config = dict(
    hidden_size=64,
    head_dim=32,
    norm='layernorm',
    norm_eps=1e-06,
    parallel_block=False,
    init_std_down=0.0118,
    decay_fraction=0.415,
)
Each number is 500 + 40 x the weight over its row's rms, rounded and kept within 0 to 999. Layers, rows and columns count from 0. Numbers have three digits each. The size before them is the row's rms in percent of the matrix's.

# layer 8 MLP down (transposed), 256x64, rms 0.199, rows 56-162, columns 0-63
082:532516487500477439499408462498542461507552558497491472477505528489481504467478458537483508506555454523475517485535544544443588455542500525573508518502471575520578510452455542598540519483436538
093:517515594488540537501478485494454518617486493494522460518486549494486462551554439449601400488561506506531480472454472502525513468480490484505456521554528529488515525478449542541491581466501515
098:491532558483515545575540465504542570485530497519524529535559498553498521509470580474472477474496542491469463514470502556444563485455418407549423500518428525500483537484484561468491494482564510
102:480524601511514485532476507579548511541485555480451530460549488434515509573513520546411513513471506473515527496452489555564444535476514485481475462501544460504470561516483589502525479494407502
104:486500559494532510478532525429460428519526514599508487567479426502569545485531488537505422536543534491521454462498476503503519417593464564516495517449514505457492519503542480505513486480432448
111:533496518537568538561524478474444554484515500489496507493494520444510391488562506476453460428542475533484481454432558535428441477489468482516489436522520496491527506532414454502420543494478476
111:479466493458526484490501508581472527510425497516544544479483511527478475464545475523459499469518470511589520608521535470540426458456565479499422486442592503513548461520528509525517469464555467
113:453436516502501518528541502552471488402434523506484529444488500464464504499375511483405506493489531525508493539513493543501427514498505454531440528470508545454513504545472568485569451564484496
099:505497621518502530518451448458480500542444446538444555509435522454538486521472469553472443499479483451514536566539446564540481506488500523483535476519529483468449492511494494540543470431508403
092:572551477530573496532466471486492544500451481392488472456529511470458489524514369511502506466532427535507518502499478516503526474477512460494432487577464565437540497512533527490501527487439462
110:513533509460476434510477455466514450472475496492471452574556494447430527524505509533461610522476486533465458552514432444536489501521510549462459566546463532510484496470545517528555594512535532
088:489440544487507482559501572560480483581539497441472502539534476453456493550471445526600539434469461488475537499542436508472536456494514500466495512588525520480526507468512452476570472479457553
110:533516517509534511507503570524431514547469493576460558409495532547550443511514508536468511593516510483524537509523539550452555441499421479502527401476547554499459482494509490473452509508541512
089:469460499405514573525531524534468479467479502546517532563550566506455544469539554553511463591509526436487469483516522542460527575472509473482532481453520493474421538466532529469437533507549515
099:413447512587483500538481442512520509432478577521449490534507553458581542527513523532504471515486554567484477486523479544493547430535549440491490501421464466511493497476481538473532539512509574
091:511542508498559474489495477520519523503495513430530462511489522528451511500499447535563411435496423495527494542518492524604572553519546441548450552549515554463565472459459487519547553501510507
086:502554457513578518542484466460470450566525529476514424565476589460526494469440528507498468550572499399481488458467489557483522558484524525492469485545503575490468500518529476499501544455469451
093:526471518526516518541394572458547495482511517389496540569466513528471504523506406476450497489447510428475453500489460483475500557446501443498471519463554483491530530475460491524479487588480501
087:530488448474523449488495470473446504497460489453476474430415559450482544435481470522438528489511387480534462506515484524526553498444469458447420518567514539489493464425534505459510507489478466
096:556521476495466518506511452396468452519535470500473452511560543515508540472471501550509449447565439417485493441450511538465512541507493459498524514585484475518516514501463461525523589409497498
102:497511510492469489529540492471541417522484538412472512595511490552541511473461511549443516432505473512512459516532496554521544464504434541489492528463490465447483460526531591540579547462432517
108:470484540498596503507502439564505551502533510483469513503499522479520463447441577448457504483502409462468436475495471557467567488516483481484549534454584425454487456521528538490488532468493560
091:565507487467504377545580505484495449547450525483476570492546480482470453456518477529479447501492394566482469472536546467470477514498488492426469489477487520504486531499545534457495539548433510
099:488484456491567536466509471503517510511506539541474547457547473481387459414529477475464460466474501480487562481504500558479478491506506460498495473455586511453604464575507513506479419534452507
085:428548513418456523450474469481461489565521537556544505529543559416480462474519501489499484518577532507524561533477450488500536433476497458539460529521532483435512466482458453412462452503482512
089:463553511420438508474564447517508473469579547499557439494475477458500545408499445508501523487475468512506513495551563477495560582464492459490426511553480554479518429537485542517480521521520509
095:512533506507483580538492457515529529529457484496538556439514518527463474498488522561484459518528460585595493534622557552430493481486531521499470534534575488506477514512447516464513529447488547
091:494548439501498487535438472435451548528508466423530432505487438478493539530534416481487542442448475498476512473499409470530526457470454460470439486591492514424525479457491514523464488515489481
076:473459547515486480486510470528513515507527530594362458551485508504548494499547525534513411518547464527512460560497512573451583503536521464534509541516530517445533492447467521485518535455500542
091:466534520521561553487503544550470585564480459483489559529514525508515416490574522496523530546459490555544467461502502532444479567533557462519575559476505493480502545547446568492487482503488565
092:555526475573520458522471487496430544594439480424515523536487463474479428469497434491484512466522465529554483498505520492490414512484519555549433490584516476500498441482489536455545481554526530
107:486503561500460482449550488516542445511534461520448485453480548495508599447542483499545478501595456531506455496508599537490492529574514447521487441508550578495521476476476484501551498478453551
109:472514453568493530452533462546484576433473503543472509505482494489526472484490533472514493498422520532479485629501544436489449516531444480471468492504531542484497541536536579514564465557448555
083:469495498504437515516525526476499481475483515503514490496544552531409459445485494539531495623514451540486473483517503458538493440419545542474464479505429485492404471492556439509462503456572518
113:511599525476506424514557479462552440532554497458498516521475500514520521481429503545573504460514492468466526502470492489568536545470521543532509564532395501520533452487510531479462529446523586
109:529504518549418418515502414470531517512558456530420536518459488529498498506463482531531451449481530513540480439504543513469471510523451520504550525482516505534453477421502525465463494459530374
111:478404551466486457610537457523541430479510460440478474455512455488498497529538524475501416500470456506475495476489514469523413502532518547485455556525465461502539454517469562500477486457571522
092:490550487508501532462512438476554601471488507527472495486551507469507400536544436417513443476404506526484505539472541495514521484526468436527462513453457544467557440515509496509471570508527522
109:489499515433467589539539481525479524436521565513521531524528534462469558532494474483522534521521510522542474476537549440474582453459449488433602553500460514485513466525578487476505509518578515
089:529451500505563505519496458519439542467525482615524468559532567446511517509530472481522460462521449414499492521500526486550541482456550451504519592486557498471516528489540582494565524514538493
101:491494578473471465595512442525440554479426512467516466506498509512470472468502495494392487492380497464584504447476492516490486504527484496528503481518456460488484425563508516468498486461481562
090:540478478552548532426490511514429539435504543458509464494462403494514427405469524551489477553478412527495463533474474504516467504544477508466462469542468430510498448461526495467470524525523548
086:480504545508476454530512400527543469486521491510541518518534504499567533466508503554396495442542563486523560523559510467503560488540506488427475498544537485444495409482457443524509471527432521
111:462536502470519441556510528510527440460495498435481502520527537492552543553592466560481445572532483471510554407486536500573572529493467562486520482514509473563467522524534509510497438538455498
093:484433592530477494477576434508516440582527455512484515514578492536532505443470544551529438561458489521486481514476511513522476484570593504477503486487561525478491548540530503531566475485504460
089:493518533476471528572522440440435524473484475533491574490581438435567468532564514495476428487473488542495488502488424496463557503459453524508477464539524490530551419483464445495521522479445508
117:555500436477450547515486529476454511513512477452544444504530466472495487449537486487479484520481586556498505512521493511468540480496572508409488567475592481468526507488463512525442396519459580
091:495544496481506458477461493626499451577525465466499496495562459495407514479524565519491509482499508497550539439535540505492482475515493511494442551465528591440525499465554531561455467531448479
117:491427589506534499525491541457468406486495515542494538533544529487493493394503459430438461475507493508459577517576458511432515492522538471499486539513526474445465490538466553429487482498513515
091:498512508500550489446540514508504497458522543498524413468481498452504485476527385482436465510502487515486464533441480421481528463472542451506439491511518453421576480412566531480553504477459505
121:506512486541542541553462550562530543483500494493557558468567481483495513472466479512452425459541520522470519599505531487425492511534469533512497523480534419444449491495614514450506494487449464
090:461490531431441470524520530526493480485565464583555447549511584439501489495551467490546513465526464467517522493471492510483582499523538525517500473539509521426473559483469426440478528489535592
106:484514491490468517516460536498461529485519533456465492413406495583481503506467497504463507528560460555512429484474450573518477477483473453479443475438532465522463458447472616541513487442507482
103:550425479499459535511510404513575430484463493469511524433421461494507492490502474484515414510468458436483507445506525430572493504471536457499467570515479518523489524576458514463527473492499450
149:559500438469543601528542516535443513507500498534500506463496476513534503490549494555597498407534531514492484603496532543518495457494438458483502487501484434455462412521520492514436516486491479
112:469506561480518548586489549524565407536500453507459513485505541506512495467534521494477509500484515482514523446488486512529498462503535549518615537493551507460466553554469523499425382535477474
105:466498495451519468574509488499459440501496456594466536500538513507493417518499542529538529514546475467553543488504392571558489457491504580552523533599487538485475527475494481512482485498555510
088:423406553492496555465536398515512481481451522546468504515495541459507509510473554546491429588488539492491478422511540523521536499516523487542467548402512502548524520469488527464489444480523489
094:551534478463518495455474492498463514444593449471541465530536439539459545488494482518532486481501527480485451448509556464428557467553452560497459533521461517428525437476448483488440569541485449
093:490535497463513513465389591436522567513465485481513523434500552555496486475488454510520495491524461550485460576502542514386453491562519489515442491531510524540518432466536534538506512497486532
087:562547548520485428483473485486485494497465471516574446440490506427477526486511431493506435484510440544539475545537480489543484462447503524433432524606487544407511454468496524470485489514482494
118:506464549513507535523520501541506567520495483523489504491444606471488536431640543470479518516520528513523554491553528474494494542484481437524496539452527518466472611520481459478505518550554512
098:486535458503486446511454505479379532516498491525575434428499582514484505511475410505593498533475462509547520548567485495499532530442506475533488459561492554494544521479505502504528532523445513
101:486477485473476445475529503523522461535480574539535418446436446485526566419510492478480557470504490539555576495508539537480502420463547495465456586477442502480487511529445480469519550464479523
104:470524430513452464489474491572474567527545520517511516454521455458517522511462480509542512435510519465502475525564456506515572488480355494553513467423453490512493480410508470460467498492534511
121:528438394530504597417551456513421503511579483540548477528551496530457590518479503541503457467553482475517552496495505546483523519523486477516519539538489483545541507474516498486500486502581479
078:542494492534546506518520485454451535466512527519498447501556501448405481419440517521461500461504434497433485536506552476455466497485533496455468432557500567499520431549505559552532504583522491
097:549509484573541477450492513501582449573437511501516435512565477582493561496483504588566530473546431465506514461514450479460481457512475534508475544477486512524528438437496505525497549493470466
106:487424557534485484458596496579537539490511457496520521504476457437559451508505505482454517475542543444470595520530510469473518459521590541440524485440525577482534504504459489482499496471463477
099:482519511424597509484481449550509529525541457515612480515595457508513536482533549521485503527523478386512562489489530497504533501471501496504557490567472456481461542478518515538514460476469441
105:501558460500583436568513493506498464551565486444483453502508462445562416503535501509449465462514492494456485505448539443516456447510515515516416513535469475501474512495435511510422468538442449
116:473486513544500471445501521554526498527527498496449454441509534543506453513587525441509498536539534421474495453487367461484487455536511488447460512508488555460540528429448434502521482472523547
126:480547533605508453597476437486423556520476521477461517534586545550503559545501495493534460473499514414480520480467476471542478518435505452513567482521462516487477504551481527506532452472518488
113:427427476557379522480546517473490486435524547537558517480503529501549537533517421501466512415541451503518569454463448500506557524514517498497465444489525503553509443467538510517493494508523534
103:492528596516456533506456534489498496501443496405464484490577508513421501466421459480478449484490487541478458505529576467551463595473484476529543494535572498541476519530495540543544483461477489
089:490561480406539448538494445510500513498518522435532509516484513498591480505474425514518475525448475503571485448526515498544480438501503549488451495616511557481521493534505449437541450502441504
092:513453498521560429474477522489500503492548492497459521467544537536494535571443524517604519541548464485456513525442410473453513501493543548551497515483537520598476540476453496470462568513534452
079:521487501522378433472580515536561533518519500508425471507438501509502505481455524471544502516484594523452531460462440573471491482490505505534538442496487502430498495422525470481540465488460536
117:475549520434523431553528504549532396400471494504510510485491552499536431564503475491512454505491492492470571519477472489553521518489519546529561517594509474483469471540549549563515465489522534
094:453447437474557448505489525544587499546482517517509549505531460510496449519519512560478524505562463504417548582460476486515523502497531463548524464525556502507455519469575547478575443484431498
114:472503453472435557518533549466458436511567449488492508482495458445464494465488475541495465372481549523554472384500496517526458488506491518534510515517559574503478485490493457448479493432493501
117:484471554463498520470546466484515615554475504477461495450452556525470517477459582482501468539478468521514492480519501411499399547457521508531495510534535540486511530538529514542499396549478461
080:529469530519517456513487525519533454468451509536433512464444536457562494477469488494526385482523490421458583477488490542382507437535480514550494488464523482501503495469518525458425491522557510
082:553550449524451512498449500567553474510510478436529418492482541527486551551481442519517478531495425565550483508483520469516477499451515563475425468516504452448507480482462428525547440491456432
102:406435482479541511466480476454458533524500410478484505470518516505556517492558518497561480613556467486475458561444503531501503502487499475472546504546425487480510493491520499618499462466475519
115:504534578513446474549435444496500461524492478472495479458539456509461465562519501478481512547541484572473425442523491571463492488480440577499488492442494497457500497464505531497426538473612495
086:533516553451485451510508526599508550550485451494494558502525521442466547473506494475465494524474458525489478501475549458568495540450540413503461476431563515501534511572556479450578460515496550
096:427415515519482461492526423499493430460527522568488437478516466577540517476491493527499455513455520504465500453491498510454479459563510512465505484412532514474504452407477514450430436479537500
096:553477477530508405498488573511428450453502536502473508521507526514491471545492477549546503503528462538505529512475437542511475545452541463441541449548494476420435522524487500527416499422422509
085:423503479577480494531528452482460359517533540528498502488490468519501483585490533545525554552493513436467485468468522568466509539530478551481433490498472514529470547469486521505456534498418530
095:536458511507542451538501461525536558513520496577520503538452551499592569507454535506469490545540548437525501422541499582435527523482547470546529550481492464417510508499512547468482521454490532
115:506492535505495513476466425512491484502568529481522535497541488453484508532472507543523463472563486440518477480445493505417516515430471519526498573464420510494495470488523479400379544483578482
095:523472485537498489451473507434506565405510563498510465496514535507522524495472494620525438480522477537502475586508512506444517521495454599489480459519525522574521432491529543496523549459524457
114:538440531535538476534569525540566470518483537550460536506480426512517482531474574501501495474559512499545481493487477622541509505526547440548547481417543488470447553539485499489505490551489555
101:457491545479473543488493483444460531442535481509494454585518471499520540497511511516464513475543485483480455492465512445521494552479465623559444506526493474539523552489494506493475598390490565
105:477492512469579476444588503568537491445550506519513482440514508540528518557554468463494497582536463536537503488457608500508492481545547522520480540454550496486457475494495516501510438472599504
141:502526457572444521450510491446498568479485555448494454492531457552483543547445543536499507470481473591519544499505473485470525478490469656511509492533470521494500505528551481500459544522553543
099:455439532446484465481496477504594533510561497499445485488536466493471442502410530432535530444525439451538478452497507496539561484556504510495474475591468465513515505447466557505573531483465526
113:575510481449607408551539465525495468576492521496569499542553499434540524492498440478540560462506506533461472445514522456498486549453560523513497543492521470517513458514519465488499560558525518
088:533492482543494448489443479472463575485510504471523466505526502467495482455521418538514523407486450461486562561451491444496468448424456529433435500540539519531567459499529551478469438521466486
081:450510447507513439485544490548547479563570529478519487577499468541469554543543535563484449545431536501494484493516479491432522499562567473549473514465475545551567513477468515474472562481528570
108:507512544449424505496624440494490429542536459447500489478510544435535508518531551487465509469546495457513538481554532492549562529505540555529527528564468509484531537572532531433473505468511508
084:554521375531422507506534483473487470492562457520496482496531474556465530527477484514528508491530537461537499485488473562481494531458523531532488542540449540468533521402461463558478538442581443
130:516498465514499542463529496479513508400533465514533475461519550430473504560443525498574523499489514509499471523543494495525415530398474533490507482584525606480569557481508470522480521502555488
088:515512514421485460457498437533492479559460550471513500511512500566508478542501422625568538486569507412454483520424467539560516479506497528525507499563474476466506455499501521522506509475488556
093:553476546507522459512480469524480499471469498444512431521499566503504513472532475512492508481493490529525509587459516639540450526432477486465478488587561557421511577531503489547521503486513474
103:498471494539526496529488491496533493573496454462550512518545542548563514511559525415541471553583504497441465501594502472496550483500517498567546510499495544477501498480496437524506475486559624
# layer 8 MLP up, 256x64, rms 0.177, rows 57-163, columns 0-63
081:507536515501454490429555562490516493417484402484462551490513493431482532479499510571488577491410497477495482513478501498496482519543506516508565480532507454478511537377519478456451446509534479
094:498462459492501473478487503456536507576431598541471568479447586442485472459530391488459559486533485503558498533534478532474426484487538540546551480491478503510504522549467482517469531486467474
103:528511479524498458492524463470515501439560408581505493522455502568557511498429556486532489468590480562554511519551514440444527444553484528423491477523496515538498482533444511471474557478493487
089:549479455473495500495592516529577477504474517409492495469562514521481553481485518475526524480435491510533469537419544529456498511502527469489496482531434541599506548507503516458426528514593542
111:479540520445502462450515458527520488538406540483565519491422439466473495455503464477515573531432534470530561504522523502566513591518580510462500466492469445529547469514518555538502479474455509
102:522490459588523535497510501484519502410450532469503497517530451509440453522448457490543490573467567497517541461462529507452494481518435463502550498550483516454425539465435488484542499582423510
101:575479517475482495442488498426582557491566524493447464559473527514500453513518528504527535509531477545489485504530589536396482506529453531497561475545494474532446491486536515466444549435547463
108:434490390514541422515526523560493526457518541452508442466409466528458459435468473553512451506525460564533426454533457418508466543475503499511513498545474485482492478478496491482492550484496490
082:493505577523486473450526548445490512431555547537497501497490424527459477490495478512492525529497543411480548485422554412546536432496521516466569516450532492457460505502454499449520443538547496
118:445495507420529482423553525484469437559525498461467493482501468536475536476491455514569504470457542463500526432499491477504435529458482475520485502482493469532539487365492470503404495512434476
083:526549444541452502492502452434477506491459506611493516456498519494489496473589504418371511552488530489564473565501522507561507512510509493523517528458519489500472558500510531471439463537514461
108:540494471512513479513491507474625469498509486519514489520470505492496525448416496500545472407507479531511459464484468447413449454490467520534397466425516494530475482510472481547493502589528543
090:482513501545569554449483454457527545527584544507415451503486477502507480563502509528580535506507519474471503501541481526508397524548532507514596549526522519548511521502452477568539523470558484
088:612475481487449584462551560510509551548472523523513573493543509503556484539468538462506571541513512456451462530503538524493494533436482481541564465496527533505536528541525549569489440530506465
086:507513437526488448465481526489479515561494463532445533506495450468578439485504490525432559557474485488571435419507501492508446434479439531414573504488500495510469547490534496444487460495508562
095:507490502432447500450494446462562516492426498568470484495475393544496438517556454500529516478466436558545488512479484517509494485532541455484509508526516452527542537439374536521472492511520485
108:563517514564494546453482497489419517469421482493519452479471510462491494448531564543552522493510544473519535514537459434540480439462525538465518571533491505521521540519501499475577490389482432
084:437506496487517504516506507522499473476564505558492573534487511596435498510513478507527418544476581465426476496444532516563462495461493518526496511453452481472559487574469489534546540528409470
103:504482495532435503442429583541486547507440570491532555500447502464465492505510502488473478468485524494522452547586470437494504476490524490456476493475443471514516456608462520565559500489481578
111:599545483464439494582486527492521447513509543524481479447466538469505552442480445478455442509552509578519483505542528419515423508473531499506450511488521484517501521473433455549504483547571468
092:498484442552440474473526447483467438534512512471501547544534493539510543467476430503545544514496558431469482536594467509517483514488496433567505546553451468557489555536467540517554570531523460
096:433529451543515512512527499458491492475524482472462525519426493558524554423525557432487485505504489473441517436463490475490530488462501555442514521481511511527655496498479491580484487438494469
111:528560485536524550483504532453493499480464521482449458587518523470534389460483503552497518529460466479472530443487502438440464561517517552446530508528426464519438510470479494518551518476408533
089:504436478541512513528462565517523498496521511481435542412519463494495513566515476536545468472467507545500451506522533482472505512454544572486570459540495480519520554539501524644539531424511514
084:582506518504543519511525574524484472519525532420427521465581506478456524452448517503534549495509556500531454464521388470471521396466499475463513472537459497475499533458434486499521505505484454
092:490454492474483454490477520518525439481582541540502493525482485505491460493433428436536492392548560469462503502421456422501531537479584511507496482482566494575559481504488538523534511495523485
088:490463494504503562486524533519500516469528491469520554399506539480419488506528500467474429538459478509508484482514548380475517475515567514529507441431429511542453459491478453583517472491492558
072:525496515488527501508495498544497459432536500477546506521480536490491585601488570473479604482527588492523568490487552478486481544509468550455488589439534465537530454484498475454528530542480488
116:509438502440502432465468559510538524498543521558538495440483458456458494532473460556473534493529517559519472514496553504481534539511453541562479502470433583482477560438574531469478584510461488
090:438513476461514495515531498512582549490421505535492438499530515531475527507475484480598495475535516510452530484510477472497514512478511509462516537476417451485529558573452530490484543491391393
084:550472522531495505481483450511479557468448523522430516585483496541515454503427519568502509487453585524482503460445448511525507482490484499486522612583479446556511539445491507485492512526463424
102:521501552441499495475586499498560496455572475450494481495499464512536498470471475427493512473521524563460475489474552523485459473491493472494539452518540481513589449465531520508382564439448444
092:514526486512501423492489451456485491566555536486489475458457432504534494436477478549491483443499482433465562416491515503511428513443432583521510502461527504512517552519537415549541465480541506
111:486440529532553518491547543435487482535526492501511400460567473533478471483523519523610554550487564491508538503410545446521468462504513552538488488489487543563569506458527488471503511471477545
099:557494514467480464507510542493470542458495508494508532457460506549447593526521510435453468506552472472483563454481486441516447564577461470534569513458488557442422468512498451559471515506472551
103:505481512532507507455485579452551414502602507486526536490463514533540541493519535564529478469573494529522515512442459465543494539424480580489498498478502553459520504502467469454468563448581507
097:498536488492469533481481467526489464536420530539499506422436521591477514487486434454470566519448518525491520437487541523499450472470529545500473578475529589504582505452457491460432510530514478
093:424541527576506467472512467448521557556447446459486529438520469519501476549450580498491487466483520501468493481465470462579499573554488508514483441478515507519519488505546471526562526519615470
088:516486406493538492515504506546487451550479453401485473416506496501531498478479530470448534545481518541536528530514400478509460526577504553532514472470485605539502471555445469542511486484513532
112:559516485561519519456548438466533442479510485578509552576510487496498491558522438484507508483517590516425499497546534479449515500514537414468519512581508504519497520440471435515482508580512462
096:475496526508453548499499554547512495476484541475532494461501502511471530555509445520402518470496521438528549468514512549541479504475574553533467528422419502568429478459529503442515581551528456
091:489550498479482420448510537532484468461570468524582473515472530556478450560530482458477509509471515500589487481599562476560533560476544515497513555469486506561442522502485489518460517567502544
104:505464492516472539457465413480488525434579479500490536520407529519525413548471495529462503481530550549543496515487460462432551457541502464498573491522465512507487475487479459438441594508499508
093:501501475523514557455501538518544483424536488557502495583448555525449574475542517497459602540518527548522517549477449522458479432515488464553519542479524512572479580501514471456489511552472521
084:565475502472515504398480503492484459519532481494510467457446587521475540525386459485478578471481497483517514522465520467463499533425624492492486486512445463523464509515562554516518508492490522
106:531503509500497429480539517525507515531478448463529508449488529444429485512529539479543516527490501541527447532443468441465569583510437455532467474465482407553430455517488456543508570451540499
096:512517512451459452520549517419507503459525562484427495447515464564509500499511404509579476428480530479512576515496513493459481466437459537483498504475533427491539494532486537433541491450531433
111:547574467439527522462514501572504522537504469457504503457514493609537528499499475430494497493505495504433534429475477484496463463551492506576523501515479573491452525524587586450447504517477529
086:483552467453447615548530526527457544555481512521541494520492469553444430490484554460507499483533481521503452417450481518501511526570476476467503530477497557527473471503474436412477456493551457
122:498508426503525452516569511420485444527566537512502542422535514449488411564495447463463464476495512531462500485523499479457520543482497551455582460439509504480511460494504437502539547517549560
080:553515464497589419488537533524522454504465502516453443434547498542523534472523523493439471487523543529479468523497491520503431490428514526396510479519499493544548466544529577484527479568427478
105:509435504530528464514540499426537490577467517519483482524440485500506469488421523474508544517462510419479562499474529471589486552530500508494558504571464499506540492498608390499496475511502493
111:457509519441444499459469508458499484534534549503547541534525547482568513477635481478438513553563547536507504458479445499532507500562494495503613494462464540518485538503522470505455471499562494
125:510554458505452508478555518492396479444479533473519499486469410467433515500495525496543475451454516484527521524505506488554450534459480523551510494467473399458573488539490524450474488484391504
119:563491464481478442483543487482487488477533545530522509515536511559471507486488475489534488417512477535600458467498497559450435588463455454541556556518506552499504442458495488532550566510570450
108:472491400558467551470494475374474516495529428511548501534502440553467526463499475566464456456559491491535594557523514527488504426509517538497506474493475467547478532461504498498540469482520501
081:497507484487524560512499555522537522563489508534528556455412529457481548462491484471562469529484506547545453581502424492510456518477498495570611478496466547527488546519479531536493516455587523
105:507526492491473496475540470513482519455488557449543506373528505445532474529492478451446474563502435550542521511492507456480419501501529519541470452452439496531413504461538479471453449478471569
097:524505529492458548455542494530492543427468439472560456538462416433444492530522477533538491451504539528567455469537559482523472538563421522434518497495528448478461500463440501477463520513551479
077:404499441484549491458529562567496518511488512515487535528494499525515494504472513478466496480515512470430507402500556473464505483499494554513541569424473457506485539549467437620484452522462460
106:465458448482510417488526570408454477553520480402482586496499503526516455419442504466558542464495521540519473554503464486531451505476564479505495492521481500508488465492517538519508510400484505
080:484526509499501508463505462485653511505480456447410525498525493412520499494552536491452519504537493509530502461479454503486482475565455495404501499469451487521451496522529548593472483481528460
104:447471481503489532472511498466478545519507520449557452463484507549577482511549498517468546558578518498508442518516510399431488527450548560514521435443436582526493517532533545520476437490518494
113:507517500464426422530552530509495505447485495467456417400479495487506497506437439503519458481527500439480449433551481485479465501548464566518547520591529531505526521536548502530425538489490509
120:426580474494462508534516558521511393477535484438472437455523444532541469507476478532444484537524462556435445547445446485498414494487483466497497472499502487540505554519480475502538555484501559
104:461474508509490469440502452460490457447492460497526532516478495473526529523521410468495569523429534495498590502488471538493402425440438468441522485460510436492521513424497493504512504465419490
101:472542439410472540499512552503560477504501479517486521537518480498488473497523470511438477527466486493466602447484529527470463494546479500378573468431430470488544551448547473486549510510500479
111:514532407571486498609496486483467504497461519526452486517444465490521489511495526477490513506478547595550492533503543515477509434460453445511530452539511435537520539502548550556572469533556461
107:514524478546458470498495475483501546523512450469488474469528476482500473474380512559539399486520479474508562549463492470442428432497490466497484512508443507601415547467523510492517532532454497
114:458511435465503460476553446504408440511490475466463520483492512560515527619438486455500476512494471563454494496556472476485494447525495538507549508518432514516469483536528389517486474455455508
128:536485458444450551473542466507579509457595486526607506419510440525502519481537479509545518594504481494431482463516485474490493460546488573479482475483546551493539502449514500506526510441526488
117:506545518463454465447498458490508509476541518534509533480500459500549473508504503461466498453531493585547429489605581519498491535501437521496496433482501504520490426419499501549453446473490399
106:497509525550479482482500486486536557440523481504478475488583425548497442476528463534500542465486527501399515557478480511482499566544464480518501489515517546520646479552491488574505523528499557
111:565504512508484467408463464489505427514510487484423480511483499533569470554484471464528480419525500599478493562533527483539515477501388513466497489505511484489547519505490524511484527413560439
092:496469525501503470475501516493504439429466449506484492496431464509385512505580500480507502471475464477448463535456460477494547509507506482462453474383508448507507492476495557535387541506522441
095:461549492556464578479461519531502514473469490505524549535500463485458435534470494482411507462534535590537531557543543526546512476515554514442479467487545521509597471534503527525576427492527486
070:519530526530529507547478548460450433453477525489533503470536498464485471543542518442516474541502438439545504542526467484548527479501476578523403492586544504605525547547493543530464535532524512
111:549517470521497535502533531495509498526520521541498489417486487414467455491482531515496493456661491622537494488485533507485463506451466503469459519447482515554526466484515491439552543533504520
106:507511526530515548360510451501505469441467395531560429498463432523477530519497523478489516517499510475477512534496484476442456523531513480434471541500571478480512548469469473517489539506452417
112:478487462504531471489498542484586420538585517536508502449495394509438467488544489498474522535517515498465512455486509445515576496514475580565463527450463456501544504496499427448543523488461545
116:530536475526505479458504525492546518459443525529533426458567547491453496464484491502546497570500595507498565425562456513537569452473411498518483505482482484554553529502564476534482474438488480
082:519489458578500530531446516520452563517538448503500511474520502522500529444532485393450496496551518527466471504497465481557485461563476473612529491523508477559416558511516479512596508511509519
099:462498563530444496447493524475561492479499483525476523485458497482460430492505485411480525512513501362475456459492525396492546501495509585495500498467506438489482523519572534439469546476500504
104:499516515554503494513477479410475474490405588507473437574471452494476517537493495494496509418446535518479543500514471438531523552463530531592525430454494458520491497502407492490465538497504500
103:445496501460479495459564522428428511539537515470502546484470536557546560464482563497487511474520510486459588469478513536556478433539448451540528439565467494503528552486506492517524516491443406
119:515481406498471604502467504511469516450525473436516412520390504545550478517464499475570490547505507528456471489502450486490478510527463468427489521505510473455609528506479467477488500482493461
086:530498520429383492513463581487452524440479518485521483536557567455485455507514505436499498461559435470579517539508488483501451511563527524501500512467421534497525540507525514559522513577485500
108:564463461463526464492558470470508458513550513569526456512467413508582474547527458559436491498516455527488471485437505443442483436532505543499504495480472474497456572500535507538519528436585493
098:515506485522494667501536478439506500504535423492564460496470500508497460484565441477495548473422492488472543427475498537510489475496532530487528488440545527516566511505491530522418509482509533
094:436533534529463498508487448531511462486505533540474532459504448549480450586464511483509461400492511554539535595467519456553462484520535517473506474476551506502477597489485446481533467566561518
111:477520431457424492484581531485530444504532545446471587494554492499518480479500490490467519498488498512511546492485429571458473575465504498554511504511500578548515449552506541507515535608464460
097:452458477455451536538474525503576505512479546541534510483525481552424469514510459489499446448531520532462591541546466487537482536529550533565496474481436510514583477530422505536565561532483513
097:552498533457476520463495494538479458487446527518495477442451491569561468484552618485534483518512577568489528421523442444461513560471489478458508495490535516542472548517496492505501527410453481
102:472527459524511499467546462480466507492475523522497540466527453477429499421540496456492470428541511486479503479492454577533411525602479519465532466560441474453529499565484489428492561496560515
104:481467454565500483518514521482445422514472500564504434444502443529497596519480448549479522484507526583496448464455488496498556484537448436502521444595467535522521504531500486555532559492525523
124:417561466586447502458582553527464464454519463446489512501508471507469450559449534543481489438442455520568501543496516456493485516511480435520493471512483473475530524620498503490471510521487478
111:500481506486497499481513527518523503475535546460464569513499478451536498460531470447508584478520505458516411531495506470598477471554503544540501510486493484479601515451594395510566493498516538
107:520515445509503479503497470445491521564489486582509495461479531509559522546523460488515578498536523509504520504548499467513456462466656455509493507530396479480506483581574483532466508486485513
080:495534518435509513516524529546558494419495472509566582453509501501439555548496484476422469466443521536533524458553504489490514475578538494576519467479428511469437512429472489552512545467506481
091:507551524487525484555514548466516551522437524484485529491516540404530472519422581532537473519487474514529507531475428444584502501566518566519503484510440480509478566496526471514511579426540489
110:580438487526498529514516478573540553499491480576551489455579483564480460537490454429507517590462471518445460486430517478491479497580517506494524499524467484581479551470493490500461507499499564
098:488535578489484479481557450517519451434500567455493457498550470458474480580478468466459518463460483527466536481531469461537498523539478538472489509364488480472500461575530533482436482563479483
117:496481478550528441473588472420491473545574449498510529456477400514508479551499551469484504536553478541500500504568473438453475511480478573519461533481487578481526497485519467508433522574520503
087:468476471490505530438496547521499478521484398525466454442493503522557455514527523481509521544463517521500504419592497455545484464541535473438511452486500565545531455474469515464490487518475369
092:454517475481521519450536537537560435456502453525516493500535522481444434526469461482534486540560487507558412441542537446495481489515514512536549456485420500514458519446465494545488556438405519
105:509555467578550466499471531520526462458482582525481501514457483496453446483526534478509560508381500534562526451432521506439532488513538552479418505512514524479501513537454544526510491572442524
094:514506486549474502469486499464542392621452549433505448520516489486440481460487508518478486482555479505533569492484488494468536528631516522529517466502519462478472527536495497458465565547501525